config.yaml
n_head: 2
norm_place: "pre"
init_std_up: 0.0605
optimizer: "muon"
lr_mult_down: 1.5
schedule: "wsd"
decay_fraction: 1.0
doc_mask: true
train_tokens: 164700000
Each number is 200 + 40 x the weight over its row's rms, rounded and kept within 0 to 999. Layers, rows and columns count from 0. The size before them is the row's rms in percent of the matrix's.

# up: layer 4 MLP up, 640x160, rms 0.117, rows 461-489, columns 80-159
# down: layer 4 MLP down (transposed), 640x160, rms 0.0408, rows 461-488, columns 80-159
# gate: layer 4 MLP gate, 640x160, rms 0.117, rows 462-489, columns 80-159
up461,095,183,159,174,223,261,199,294,177,166,136,230,137,191,224,265,203,220,158,248,212,115,178,206,177,168,233,261,209,209,246,233,241,224,200,275,221,240,277,206,257,195,194,90,183,217,157,104,215,206,158,166,141,216,142,221,152,216,124,293,191,182,178,113,208,175,196,221,171,208,237,201,253,261,241,263,213,222,200,221,179
down461,096,249,180,125,174,152,155,177,206,184,155,229,149,205,202,154,147,239,191,239,256,155,220,126,183,180,128,187,178,255,209,141,191,199,221,222,161,153,198,201,101,212,208,187,239,175,168,217,220,167,237,244,251,240,151,219,198,169,162,127,267,202,108,198,178,215,226,232,197,171,275,142,198,111,193,260,159,232,283,228,231
gate462,096,205,144,215,225,210,234,214,209,164,217,168,207,202,244,189,229,273,242,196,206,244,200,219,169,199,276,193,191,81,145,249,196,237,184,156,234,237,176,222,154,232,173,176,154,237,189,259,295,212,218,204,247,157,163,214,105,171,164,248,264,150,163,256,269,197,243,248,121,192,226,154,243,198,192,132,181,183,221,226,113
up462,094,234,123,155,195,158,207,275,198,212,176,152,247,163,182,214,140,234,221,265,125,217,190,159,154,244,208,217,245,186,193,149,195,212,239,259,194,171,215,155,173,189,192,129,200,169,228,170,192,238,204,160,243,201,305,168,206,223,209,165,144,150,263,191,244,164,169,232,271,120,265,245,220,173,277,267,189,172,251,209,184
down462,096,194,208,226,158,246,233,191,170,168,217,178,167,121,185,151,176,68,154,213,156,220,226,159,226,194,218,189,221,249,186,225,275,188,173,234,213,167,213,261,183,201,182,213,224,225,117,275,248,226,169,226,137,156,218,151,174,220,192,161,218,190,192,208,195,166,162,234,209,107,149,161,126,207,213,123,213,220,155,243,197
gate463,096,152,214,280,258,174,246,231,142,256,268,206,152,144,178,228,214,237,152,224,206,144,201,232,247,249,186,218,189,235,161,163,165,192,176,122,190,158,235,162,211,222,229,227,224,181,185,204,261,249,204,177,171,217,244,222,183,212,201,233,222,244,207,242,136,295,223,255,167,162,204,147,184,166,150,174,222,220,196,133,220
up463,096,218,227,208,245,129,230,210,201,201,195,177,275,222,140,101,215,147,224,248,237,210,156,216,142,280,193,223,250,191,252,208,217,176,193,233,274,130,221,188,222,201,293,169,218,155,190,197,192,259,143,226,217,215,209,163,186,141,220,222,176,166,191,199,201,143,192,248,234,209,217,201,228,173,237,212,216,139,206,96,248
down463,098,150,183,231,181,132,254,187,251,219,213,230,160,144,221,282,202,231,179,194,154,192,151,305,257,153,241,222,208,270,223,190,164,243,188,209,211,263,184,221,220,205,262,207,134,215,122,181,191,188,141,174,154,221,217,87,220,200,209,275,143,196,196,138,216,220,208,165,143,214,263,202,251,169,140,221,245,233,200,212,226
gate464,104,150,130,150,196,200,222,246,200,241,164,171,267,258,177,144,198,219,203,256,221,175,211,187,184,183,144,182,249,262,181,234,137,215,183,231,182,190,236,163,226,169,199,194,218,266,235,210,206,130,191,247,235,171,184,213,268,202,143,200,250,211,233,140,183,128,211,251,229,218,198,134,221,248,134,213,171,160,220,249,196
up464,109,199,199,236,241,190,208,176,240,227,241,202,226,223,154,170,271,115,227,185,273,146,178,128,241,214,226,195,206,164,231,188,258,161,193,205,186,235,230,167,200,179,207,192,270,202,202,169,145,212,206,159,148,181,233,160,256,292,226,225,219,170,218,128,166,235,165,163,222,224,198,159,227,120,168,208,179,171,212,283,168
down464,107,174,185,228,212,201,191,176,209,215,145,227,208,165,198,218,226,228,166,217,212,232,229,201,130,270,209,202,185,168,174,167,154,240,157,217,180,278,175,240,253,149,198,191,229,324,229,181,196,207,180,219,266,230,218,206,247,174,142,137,218,156,110,224,166,266,193,143,222,200,115,275,225,180,161,186,197,143,252,195,182
gate465,100,130,277,200,209,282,280,167,214,163,178,178,147,160,179,167,220,183,223,129,299,154,197,215,180,247,259,209,238,237,238,212,201,216,267,250,136,179,216,200,191,332,256,207,197,193,206,214,267,199,232,188,192,161,203,145,207,168,227,183,247,80,182,234,178,226,194,147,221,234,134,261,131,262,183,214,220,192,180,215,263
up465,100,166,239,271,214,179,155,197,258,192,204,207,202,203,140,204,211,211,213,123,251,195,204,210,215,233,120,168,213,167,201,201,201,230,209,217,146,178,198,156,182,269,231,219,207,186,151,198,247,240,172,150,194,228,188,196,91,185,198,193,207,156,194,216,158,259,127,219,223,34,128,108,143,222,213,246,249,208,256,267,227
down465,098,209,238,228,209,260,210,198,259,197,228,152,184,171,300,246,203,180,228,225,201,167,201,214,279,131,171,213,261,233,215,213,222,165,186,176,192,237,276,241,200,212,223,137,188,189,93,207,153,198,252,163,159,144,199,234,212,161,173,190,208,181,183,226,213,244,264,241,192,245,219,180,248,196,209,158,213,220,180,207,154
gate466,102,181,154,223,300,118,242,218,150,124,211,157,205,171,168,194,269,245,156,177,222,171,170,260,206,174,173,233,216,161,212,206,229,220,116,288,180,143,214,222,175,253,218,190,200,281,227,218,216,193,154,171,178,237,152,228,197,188,232,196,307,218,252,265,173,238,227,173,228,200,241,129,244,227,231,261,144,139,181,172,204
up466,099,216,127,172,226,169,225,246,218,234,190,165,213,250,279,140,284,253,169,167,252,233,205,235,171,147,176,244,163,211,240,183,218,194,182,168,252,233,215,226,249,296,142,236,220,209,156,215,195,252,201,159,194,168,174,256,170,196,214,270,216,82,241,180,130,279,189,172,191,230,268,231,234,278,221,269,208,198,148,171,238
down466,103,119,121,247,182,253,192,212,173,241,137,129,230,177,208,194,239,198,212,228,175,226,180,198,182,275,217,184,186,155,252,178,293,207,291,135,246,253,234,146,220,176,257,209,180,208,278,188,203,180,189,247,239,191,210,244,149,298,192,224,208,153,194,213,239,186,243,170,189,239,160,254,155,175,204,245,215,143,247,179,222
gate467,099,144,160,227,218,209,201,159,224,187,72,160,127,239,222,176,205,199,185,262,229,183,149,145,145,219,239,126,238,159,202,228,195,227,189,184,193,211,230,237,274,202,180,135,238,227,186,227,235,254,202,197,116,223,262,185,213,233,159,188,176,181,160,208,152,180,215,151,261,223,194,209,234,161,177,215,191,235,148,208,196
up467,103,174,165,187,214,309,162,224,179,155,209,208,228,197,165,184,161,225,175,221,275,143,194,178,170,322,209,153,208,253,141,247,235,199,223,178,197,266,218,210,187,232,173,252,167,204,164,217,235,230,226,220,209,290,226,166,212,206,196,194,199,169,246,239,268,236,235,185,274,207,182,238,182,226,241,249,170,166,187,242,187
down467,102,223,253,140,269,212,241,208,197,142,212,135,118,233,192,123,227,136,236,279,233,243,209,205,193,163,262,215,253,193,221,106,231,266,275,182,161,244,176,260,195,211,209,223,234,210,235,207,243,190,207,140,217,210,226,261,157,216,199,201,173,174,177,218,143,230,207,180,154,166,239,155,233,180,133,231,203,286,121,219,229
gate468,112,125,126,245,259,242,205,167,108,211,148,144,207,171,229,119,140,211,206,205,218,243,180,163,227,137,156,217,190,165,206,189,174,183,214,204,162,171,242,201,247,95,222,153,197,182,206,187,104,205,165,241,123,212,125,180,197,281,215,200,177,225,224,254,255,132,272,236,202,246,171,130,211,185,176,187,177,164,263,155,147
up468,106,107,215,221,139,221,268,197,135,165,205,198,218,236,245,218,215,162,189,243,228,141,153,240,268,145,215,140,192,222,204,234,178,234,237,145,212,192,248,188,252,113,199,248,245,244,303,185,243,179,250,242,179,192,268,237,154,188,222,204,206,183,185,197,210,141,225,234,229,224,215,153,196,145,211,204,174,239,148,294,186
down468,108,229,209,124,122,159,185,243,210,195,199,230,210,214,247,192,271,249,252,113,203,189,230,211,159,143,184,246,244,204,218,183,220,167,171,183,138,195,178,197,218,296,200,159,188,173,215,262,183,108,180,180,208,218,210,171,196,118,201,141,226,184,228,196,142,214,160,210,149,241,226,275,134,215,233,153,162,218,206,215,201
gate469,101,194,210,246,188,188,210,228,163,216,211,255,170,245,97,138,194,223,139,125,211,206,225,192,175,257,233,140,153,236,135,165,171,160,170,142,199,205,197,234,229,165,214,151,162,137,191,169,237,139,180,205,274,211,209,183,239,199,234,255,290,188,278,178,184,205,191,180,246,214,186,239,203,250,198,182,212,152,116,55,180
up469,102,187,201,208,175,214,211,144,247,259,252,198,244,180,212,198,124,163,108,204,187,143,147,258,155,182,151,210,164,235,224,229,222,205,284,200,145,187,220,179,199,182,185,205,186,208,235,144,219,183,226,146,191,159,223,264,239,158,172,182,198,250,214,272,266,203,205,187,248,195,199,211,215,239,148,129,151,215,220,201,215
down469,100,149,220,188,193,274,140,235,234,175,274,204,175,231,227,229,183,241,209,248,145,165,210,177,166,205,129,180,292,242,260,162,199,220,188,212,237,190,222,137,120,231,234,231,265,299,204,157,178,256,236,182,185,210,150,250,169,147,201,160,227,158,193,228,192,210,196,262,178,145,216,197,121,240,206,179,222,224,274,271,203
gate470,100,251,209,162,200,239,226,130,222,215,212,222,222,193,219,171,201,133,183,277,206,224,246,226,166,166,159,185,159,142,220,220,224,172,161,200,209,194,201,157,193,221,119,166,201,247,224,114,229,200,229,181,293,208,184,232,200,154,189,132,224,204,239,193,204,236,231,195,156,184,230,216,178,264,203,232,125,192,161,172,173
up470,107,178,224,288,256,187,127,150,183,217,195,190,246,195,215,154,196,252,172,239,221,178,199,244,155,212,183,180,203,209,201,232,150,208,203,255,174,176,238,288,253,188,203,200,186,201,159,254,211,234,161,259,196,183,230,240,227,176,124,236,153,218,243,193,188,293,153,161,232,211,194,178,246,173,183,169,158,143,239,228,190
down470,105,195,214,230,160,144,291,248,188,170,194,223,146,218,181,210,157,174,213,181,191,168,156,222,162,170,182,154,188,219,190,241,233,75,154,231,198,186,264,192,169,237,167,192,117,196,261,237,194,249,164,183,195,229,114,213,218,189,145,143,144,324,172,259,195,240,160,151,188,211,223,190,158,203,269,220,189,210,223,171,198
gate471,100,148,162,214,213,198,230,251,246,162,217,167,150,242,168,189,222,199,132,178,242,181,135,255,257,230,121,211,195,144,252,153,237,217,239,196,187,177,190,218,208,177,161,241,254,197,160,150,187,157,216,142,235,233,156,206,262,178,255,146,271,183,155,207,147,199,203,211,143,195,147,225,221,148,223,232,200,207,227,295,272
up471,104,167,166,202,280,192,177,210,194,172,170,212,234,199,190,127,208,207,174,108,116,210,223,135,176,250,203,212,182,189,320,122,232,175,280,202,207,173,261,223,197,268,243,236,197,175,192,182,220,175,216,189,250,232,271,264,240,146,253,196,188,233,231,189,162,216,218,205,189,228,163,226,170,166,125,226,165,211,229,251,156
down471,098,187,162,243,254,127,170,190,153,202,182,187,194,148,247,204,177,170,199,161,202,192,180,230,212,214,108,175,198,194,237,222,169,261,205,116,209,245,269,247,152,191,258,223,172,138,161,189,173,177,114,195,169,207,165,224,176,133,226,239,194,219,219,143,118,234,176,187,181,158,189,189,216,204,157,127,304,187,231,175,240
gate472,109,215,118,163,210,202,175,195,233,168,189,232,208,200,224,207,249,192,204,202,218,208,199,214,172,163,171,233,153,117,159,175,214,179,169,228,239,205,227,237,159,178,199,195,250,265,214,174,195,138,219,239,207,239,159,228,187,220,201,237,183,206,234,245,143,254,231,192,146,181,291,271,217,252,217,149,203,310,210,172,123
up472,108,226,295,148,225,175,159,213,164,239,309,197,180,203,271,235,218,227,254,175,210,185,221,227,198,170,186,122,176,231,167,174,201,199,187,240,181,218,173,237,229,263,117,186,195,240,159,248,197,186,147,179,256,212,189,196,251,205,271,145,143,166,257,233,222,182,236,169,186,235,279,277,213,197,163,221,196,192,217,206,220
down472,105,229,210,165,268,266,167,189,196,225,218,204,192,211,217,259,225,151,184,206,203,212,172,134,158,182,182,208,213,114,178,158,194,252,227,131,181,246,227,263,172,104,264,199,256,184,216,183,173,184,172,216,193,229,221,212,150,139,189,206,208,175,220,299,218,213,194,195,169,181,237,190,255,207,219,192,229,266,288,170,177
gate473,088,179,225,152,228,201,156,209,208,143,216,172,170,215,236,281,209,138,221,127,193,221,180,115,201,159,176,198,198,220,178,149,185,153,210,208,289,127,185,204,174,225,228,267,141,242,189,177,245,194,137,246,157,163,214,252,266,115,164,194,192,181,271,163,241,126,179,180,197,199,170,160,256,232,251,190,182,157,140,178,232
up473,095,185,253,140,244,213,209,225,150,224,235,216,223,186,280,217,194,130,162,185,208,209,180,233,221,122,181,180,206,159,178,193,243,176,200,218,225,153,174,206,211,250,218,207,205,306,248,237,241,120,178,218,126,213,187,258,193,110,156,272,133,281,231,178,239,240,261,169,230,160,203,229,205,280,256,190,176,176,118,200,237
down473,090,160,147,179,230,290,209,148,206,200,178,174,228,205,192,226,188,199,226,155,151,184,244,219,278,228,251,209,203,183,219,155,237,248,193,174,238,222,213,218,214,228,208,262,137,191,159,283,196,151,232,274,207,236,214,206,250,228,220,100,266,217,138,211,207,197,178,174,194,146,163,175,103,138,303,141,235,188,142,208,142
gate474,097,209,183,183,161,166,195,244,165,146,229,185,158,194,196,133,153,233,158,232,181,152,228,187,205,171,184,193,183,232,163,131,178,206,168,182,215,203,144,181,177,250,235,243,145,240,191,219,191,209,215,195,210,244,283,197,180,196,224,106,168,163,131,206,215,228,179,215,215,158,233,265,194,219,246,194,207,105,191,140,214
up474,100,137,183,216,233,229,219,261,166,137,208,276,228,256,226,308,197,141,247,195,179,164,232,192,179,237,221,233,185,174,151,155,193,162,182,135,173,201,161,220,235,211,171,166,119,200,199,212,231,243,211,264,195,183,264,197,197,206,120,182,133,163,247,230,107,146,255,147,243,226,161,235,216,236,159,196,167,190,195,253,198
down474,098,280,240,243,193,168,205,190,202,240,187,174,206,147,226,137,133,149,168,256,141,167,179,191,126,126,246,156,204,222,251,160,135,234,163,151,195,170,163,209,262,175,216,275,158,179,207,151,202,262,206,181,219,135,131,186,192,244,225,192,228,278,148,185,150,185,131,212,182,221,222,123,178,239,204,240,199,192,164,187,248
gate475,096,186,173,194,188,286,154,183,230,243,205,198,208,150,162,207,203,209,235,268,206,272,144,232,159,240,213,100,245,245,200,202,170,187,110,157,171,197,204,223,182,249,244,218,219,131,185,179,265,181,170,246,152,175,150,224,273,230,174,185,182,150,191,187,277,254,194,193,245,193,239,171,192,212,166,187,277,180,194,188,216
up475,101,163,196,266,186,226,161,169,142,184,206,199,168,251,107,199,216,132,142,224,142,184,229,226,171,235,205,164,216,189,199,196,282,177,266,214,229,135,224,174,151,282,188,206,251,287,186,187,294,140,201,204,205,218,200,218,169,127,216,179,155,171,186,170,206,219,187,139,239,158,211,157,189,229,155,230,241,222,167,216,193
down475,098,196,223,195,194,222,257,192,262,248,271,212,192,279,177,276,255,209,179,237,137,150,216,240,119,130,257,80,193,224,193,291,195,173,200,175,188,187,182,239,202,190,188,216,203,215,207,151,265,228,229,205,191,196,191,152,184,173,213,168,219,196,174,177,126,242,194,190,223,173,217,229,163,213,199,167,187,227,142,144,169
gate476,102,127,183,240,161,110,183,184,241,158,205,166,181,218,228,154,227,289,219,208,189,212,194,203,223,215,172,172,226,258,230,214,273,204,125,155,162,154,208,123,173,218,190,202,205,209,183,162,165,142,231,269,127,150,207,211,170,236,210,249,180,235,149,127,159,195,265,162,202,182,149,175,158,172,182,143,299,231,235,175,240
up476,098,141,179,168,160,225,232,201,155,293,169,180,181,150,218,169,322,175,178,176,267,202,219,286,219,151,149,222,202,199,153,243,212,181,193,193,184,241,205,172,185,156,84,176,186,207,186,140,157,210,287,219,198,199,231,262,165,121,202,213,170,292,232,126,197,201,147,99,210,266,253,196,185,183,178,198,202,159,223,223,209
down476,105,202,181,196,139,227,212,188,203,260,219,192,174,253,194,173,210,180,181,198,197,201,245,183,171,165,210,179,184,135,206,225,203,158,226,277,122,242,194,213,189,214,190,164,204,178,150,185,214,174,240,256,182,142,127,140,241,199,225,203,232,204,256,237,208,193,183,290,209,190,265,214,221,253,241,222,169,195,287,201,152
gate477,105,211,183,238,189,177,172,197,249,169,184,139,201,247,136,96,221,203,115,156,192,76,199,192,184,276,176,261,200,273,150,185,189,216,195,208,232,172,177,165,221,225,198,218,249,237,124,239,231,218,138,184,247,213,205,210,203,280,206,212,198,232,222,82,197,216,275,217,228,232,234,242,237,172,158,174,255,206,233,213,285
up477,101,211,177,254,246,161,212,225,275,171,188,184,201,236,181,115,173,193,150,180,190,206,207,147,198,210,255,211,211,192,178,191,257,211,170,217,186,138,218,205,182,235,216,273,245,184,182,265,177,268,202,190,238,169,185,261,243,219,231,193,243,172,255,199,221,209,199,210,237,193,286,146,236,171,215,181,160,143,230,214,207
down477,103,245,121,178,156,178,252,186,243,249,199,118,196,231,161,148,221,216,220,239,207,130,221,156,194,186,190,195,259,237,231,198,202,218,225,172,282,143,239,181,210,247,200,193,296,244,208,269,257,176,226,152,210,194,143,246,207,210,176,227,182,138,148,117,223,207,174,254,251,146,236,207,204,139,232,125,218,201,161,270,260
gate478,108,166,167,270,224,189,202,245,190,185,161,198,244,259,206,203,254,85,222,251,151,143,194,235,265,192,189,180,199,178,168,170,207,187,208,226,229,180,147,135,169,208,208,179,194,197,241,155,131,225,115,161,171,191,172,148,200,216,163,172,254,167,162,234,204,238,207,187,177,267,171,258,227,167,187,120,264,149,216,261,241
up478,107,211,184,151,193,152,239,153,161,312,176,194,242,230,249,174,241,221,153,154,222,293,226,208,202,187,143,188,188,198,132,166,191,146,169,198,214,204,164,237,285,205,189,243,200,232,291,171,225,126,229,138,228,186,150,240,206,191,200,250,218,192,204,184,148,115,150,256,159,266,146,289,235,184,212,137,197,257,206,176,218
down478,101,176,202,208,273,267,183,234,167,196,254,182,191,167,211,153,139,252,183,220,94,178,181,215,127,181,147,190,246,156,163,154,141,228,189,214,183,182,186,236,140,171,139,208,178,121,156,138,238,173,160,239,260,261,170,167,208,130,219,238,172,248,205,196,186,180,139,205,200,183,137,201,191,246,121,226,154,230,158,244,137
gate479,109,174,165,223,194,209,238,188,207,171,225,103,203,178,198,281,223,173,139,161,220,224,229,182,255,160,257,214,229,201,182,242,177,250,192,142,234,207,225,159,128,181,200,204,235,254,202,183,210,225,130,138,218,140,218,133,213,195,224,164,234,272,172,216,272,192,188,209,191,190,247,154,178,136,287,269,161,176,229,224,227
up479,101,200,194,162,164,123,225,152,221,265,245,216,163,207,200,236,249,149,191,174,202,184,222,154,249,178,184,204,212,225,196,144,231,199,230,204,221,192,252,195,207,167,169,250,218,212,219,203,177,182,137,155,195,259,244,202,273,201,236,224,145,244,208,324,224,108,151,183,183,180,154,184,240,201,103,166,176,298,174,214,316
down479,104,191,153,302,217,233,229,236,206,154,229,148,254,193,177,181,159,219,199,180,263,195,189,113,227,228,213,139,150,167,110,271,186,273,205,179,161,200,212,229,207,193,203,173,192,196,127,190,168,179,228,210,143,168,206,146,270,167,253,234,195,200,212,185,211,253,187,218,193,170,220,194,179,228,298,157,213,192,117,252,182
gate480,101,211,266,182,209,282,181,189,260,210,220,165,235,201,258,207,208,222,283,212,174,184,134,197,215,190,167,202,287,194,173,158,192,234,209,226,234,230,211,241,194,213,159,228,126,196,213,238,158,231,161,120,203,197,144,213,227,238,201,182,218,229,212,191,135,226,231,278,177,170,226,234,231,212,152,190,187,161,170,172,146
up480,103,204,154,223,195,188,199,73,235,170,161,220,265,142,222,163,198,180,263,174,213,198,172,193,221,250,250,190,195,159,192,165,106,172,194,159,234,227,206,205,182,243,131,191,130,216,253,169,217,202,153,213,245,200,229,220,166,175,185,150,194,221,208,173,170,170,111,159,200,228,218,161,237,186,194,269,188,198,150,197,152
down480,102,205,208,230,209,209,224,222,180,216,108,207,182,162,159,245,215,224,201,237,138,267,164,244,224,209,146,212,239,153,209,182,147,193,157,179,261,158,198,196,243,187,258,246,150,239,192,257,196,234,238,204,212,258,202,239,199,243,171,106,156,206,208,217,177,231,167,164,197,193,177,188,249,250,103,249,128,188,196,292,166
gate481,101,206,197,185,172,271,164,185,198,242,205,244,161,244,192,237,167,226,270,256,179,209,220,197,178,190,177,280,211,116,227,130,161,141,144,188,204,167,185,238,217,194,145,194,245,213,232,248,155,167,230,152,291,211,199,119,191,248,262,206,248,227,84,187,180,189,185,247,184,217,173,202,185,149,219,262,257,164,208,161,148
up481,107,145,209,161,186,182,293,222,191,149,232,137,281,240,174,256,175,204,264,190,201,161,251,107,84,280,218,202,232,217,163,198,199,231,173,209,137,209,210,193,258,221,150,172,205,138,184,115,240,166,209,197,250,240,272,227,151,186,236,203,216,240,201,198,221,328,178,175,214,175,193,241,188,268,230,168,254,151,274,223,172
down481,105,148,240,240,168,267,185,212,160,254,224,187,181,167,192,142,129,230,125,189,195,194,180,240,222,240,167,263,100,186,163,135,189,209,166,200,241,207,184,121,178,70,161,167,188,280,156,180,243,137,231,162,246,189,160,150,194,148,234,203,212,110,155,245,198,229,203,236,183,224,240,240,182,204,183,181,257,146,124,212,259
gate482,101,151,248,234,216,181,182,156,176,151,249,162,187,218,247,244,206,246,118,315,189,202,239,229,219,118,181,226,220,221,294,155,151,199,206,186,135,209,192,183,260,213,300,162,112,191,219,133,223,171,228,223,243,245,244,163,187,107,227,280,205,227,177,179,262,208,191,224,193,175,211,160,180,210,188,192,193,111,174,225,315
up482,099,211,198,225,254,181,233,195,224,146,88,178,128,263,158,188,272,235,176,181,183,302,183,210,239,245,166,159,245,139,241,148,157,195,241,216,160,193,189,195,226,282,254,224,166,207,165,176,222,231,199,139,175,184,246,190,174,236,238,279,216,202,168,128,177,194,132,234,213,209,229,235,124,156,221,176,245,220,225,272,213
down482,098,150,267,262,214,299,196,168,185,246,171,173,174,219,216,136,224,162,229,216,135,271,207,213,199,232,217,167,242,152,195,188,196,154,248,225,185,267,241,193,164,229,287,239,140,155,183,200,222,222,160,92,231,287,188,199,246,139,250,287,183,242,153,127,185,238,194,211,206,250,214,161,217,192,192,197,214,255,221,178,220
gate483,104,166,263,180,170,180,204,182,187,239,173,216,198,223,84,233,144,204,162,213,222,213,129,240,236,193,179,175,202,252,180,208,265,149,233,202,171,182,224,218,257,161,205,204,126,213,181,168,170,269,243,313,207,181,192,181,142,217,179,214,183,208,236,237,268,110,241,201,175,215,208,243,188,114,192,152,203,217,204,184,214
up483,103,217,210,210,215,194,239,186,259,198,203,158,256,306,236,206,162,220,200,260,186,150,135,224,204,225,118,216,277,179,150,240,313,217,140,272,259,165,151,207,119,169,179,173,203,210,251,161,200,179,248,178,168,196,197,168,217,237,157,175,249,237,241,224,191,187,161,195,183,223,248,178,207,168,183,150,190,139,118,225,196
down483,101,228,165,215,232,188,203,148,191,149,193,226,190,229,208,205,137,193,209,207,190,215,131,148,241,183,184,189,207,273,239,138,191,292,155,252,190,181,173,242,183,194,195,130,172,224,229,204,236,243,150,276,167,163,256,232,129,229,156,177,187,183,254,213,257,163,228,208,162,228,164,253,182,209,135,202,171,261,136,167,185
gate484,102,236,181,160,215,148,181,108,136,241,198,247,215,192,228,226,175,227,194,218,182,236,219,123,213,193,196,170,213,160,187,268,149,219,141,215,166,250,208,186,201,216,225,136,225,175,171,184,277,171,115,210,219,247,298,197,121,122,272,184,155,174,208,214,208,176,224,234,222,214,159,237,138,274,158,264,132,207,190,197,196
up484,100,248,194,169,126,222,190,184,298,175,271,236,183,257,245,212,145,181,206,280,294,187,206,167,130,166,173,209,222,199,118,184,201,142,223,162,183,245,167,228,202,143,194,197,177,132,177,166,137,205,193,192,199,213,249,195,194,190,187,264,270,135,166,208,202,209,169,183,196,210,124,244,153,186,147,185,206,66,124,149,199
down484,104,157,161,243,188,196,214,237,180,205,197,268,236,255,219,166,175,213,249,139,171,164,183,229,174,149,207,186,241,213,179,213,184,186,185,206,189,142,183,232,163,263,181,280,197,170,223,318,249,204,254,191,208,166,169,157,328,167,212,142,216,274,132,192,215,217,242,242,153,277,227,236,240,211,190,222,270,219,224,173,259
gate485,103,219,250,177,152,206,233,254,107,174,211,207,120,114,203,282,208,192,182,195,251,227,151,208,183,203,229,235,280,149,170,225,212,186,245,171,154,145,158,229,195,186,236,186,201,226,198,176,219,224,167,126,171,112,193,270,202,205,249,218,172,256,248,297,231,166,190,188,199,178,153,193,169,196,125,256,227,176,216,170,153
up485,101,210,166,188,273,229,188,243,216,209,215,121,196,211,158,264,233,154,313,214,164,158,159,230,133,264,202,172,219,207,203,161,164,183,249,176,238,187,271,191,225,186,181,156,181,235,253,224,259,155,224,179,257,187,229,184,104,194,219,269,155,183,234,162,185,224,174,212,159,174,190,198,219,184,220,232,250,212,161,202,211
down485,105,279,154,219,176,197,195,246,168,222,234,255,192,136,211,299,184,239,151,204,168,179,221,161,192,200,190,242,216,138,226,169,205,244,225,223,211,238,204,228,180,205,250,257,205,83,222,256,159,107,132,162,243,240,226,198,222,265,254,142,225,236,214,191,222,216,132,225,228,182,217,152,245,114,199,208,239,221,231,183,214
gate486,093,262,206,285,221,222,182,177,147,258,251,141,200,221,164,182,205,257,167,176,230,221,223,287,199,180,201,193,170,290,238,207,212,261,234,231,199,185,181,260,158,174,174,163,244,176,189,266,201,220,125,183,173,176,178,164,212,289,219,188,254,226,240,217,157,181,280,222,208,209,156,240,166,132,217,240,160,111,215,247,228
up486,094,177,178,246,153,236,158,194,226,219,212,196,228,208,228,227,207,153,189,151,263,211,174,125,151,188,157,252,190,206,305,113,232,200,198,282,248,231,260,216,210,205,154,246,225,162,190,221,143,244,222,202,253,216,164,230,182,196,159,134,251,198,196,226,264,255,205,222,257,235,252,202,194,147,140,215,200,171,178,216,147
down486,095,278,225,167,235,215,197,201,128,225,243,156,220,167,203,193,166,229,186,170,203,197,219,255,206,219,233,203,111,211,182,218,223,207,215,125,147,94,210,192,168,244,213,214,173,179,289,209,221,152,111,168,163,221,155,142,232,212,154,232,145,180,228,183,211,220,209,180,191,282,156,184,248,216,258,162,225,167,221,191,247
gate487,094,187,229,164,167,197,187,159,217,148,180,252,232,213,150,168,215,200,203,201,240,187,276,185,145,181,202,237,163,273,231,176,191,238,107,223,191,208,209,285,205,199,248,217,286,229,181,162,268,173,144,238,265,241,254,262,154,150,211,194,265,124,241,230,208,192,136,217,235,188,222,198,84,246,170,140,122,190,170,150,183
up487,092,170,207,222,155,255,261,135,251,236,187,233,163,211,179,216,162,143,225,240,206,169,203,151,84,216,164,217,204,200,180,131,176,308,283,125,218,172,201,132,160,248,184,155,209,239,222,163,181,200,178,195,256,195,236,173,238,200,128,219,170,211,231,254,182,216,170,209,266,187,210,148,205,218,156,202,175,227,181,160,253
down487,095,148,214,160,145,193,195,207,244,197,278,272,182,175,223,209,148,272,246,243,210,225,191,212,154,193,263,198,165,216,219,137,120,229,158,214,191,200,157,207,126,184,190,279,182,234,248,226,257,166,167,162,275,171,148,149,193,202,133,183,147,161,245,256,170,131,198,235,259,230,217,211,161,208,177,246,197,179,244,164,260
gate488,096,174,199,169,205,157,220,151,255,200,212,243,192,302,277,160,202,269,224,160,177,194,246,146,121,173,211,200,218,268,191,212,175,184,112,162,250,203,208,238,166,192,200,166,176,270,150,220,210,263,227,173,188,115,139,191,205,218,168,189,230,177,193,138,209,136,242,181,190,183,243,172,182,124,127,206,161,161,273,139,234
up488,099,182,113,164,227,219,179,181,200,196,222,195,181,235,290,191,185,225,206,137,248,155,217,153,162,173,172,194,280,205,197,158,211,191,204,201,192,253,233,248,223,167,184,192,236,246,193,206,242,223,209,197,206,254,178,200,149,148,229,226,128,169,192,178,293,179,208,159,176,144,162,165,280,166,174,182,165,208,95,216,240
down488,098,126,175,232,252,241,254,159,165,194,201,209,155,222,205,213,197,201,245,188,196,203,188,223,188,315,209,182,181,207,230,197,214,265,229,156,182,223,199,203,203,165,246,200,227,232,255,187,183,170,246,190,234,311,178,210,190,201,170,202,161,171,198,128,212,84,190,224,195,261,204,141,243,162,196,223,196,164,104,205,204
gate489,105,232,257,185,170,185,170,250,165,176,264,159,168,199,207,203,247,176,262,211,84,173,207,143,252,138,236,208,218,174,166,215,217,245,178,225,201,190,181,239,227,202,191,185,215,104,229,174,212,156,226,115,249,229,118,196,219,185,183,185,223,157,166,150,253,167,207,224,251,199,165,243,249,194,194,198,133,201,222,282,181
up489,105,257,256,221,171,114,221,244,226,155,136,188,307,203,193,175,180,159,225,213,141,176,221,189,234,213,166,156,201,202,255,199,200,213,189,212,219,113,162,117,179,168,215,179,245,255,166,193,150,172,238,176,193,206,136,204,203,115,203,214,153,267,213,222,166,170,184,161,210,149,257,172,231,241,150,224,136,190,255,186,225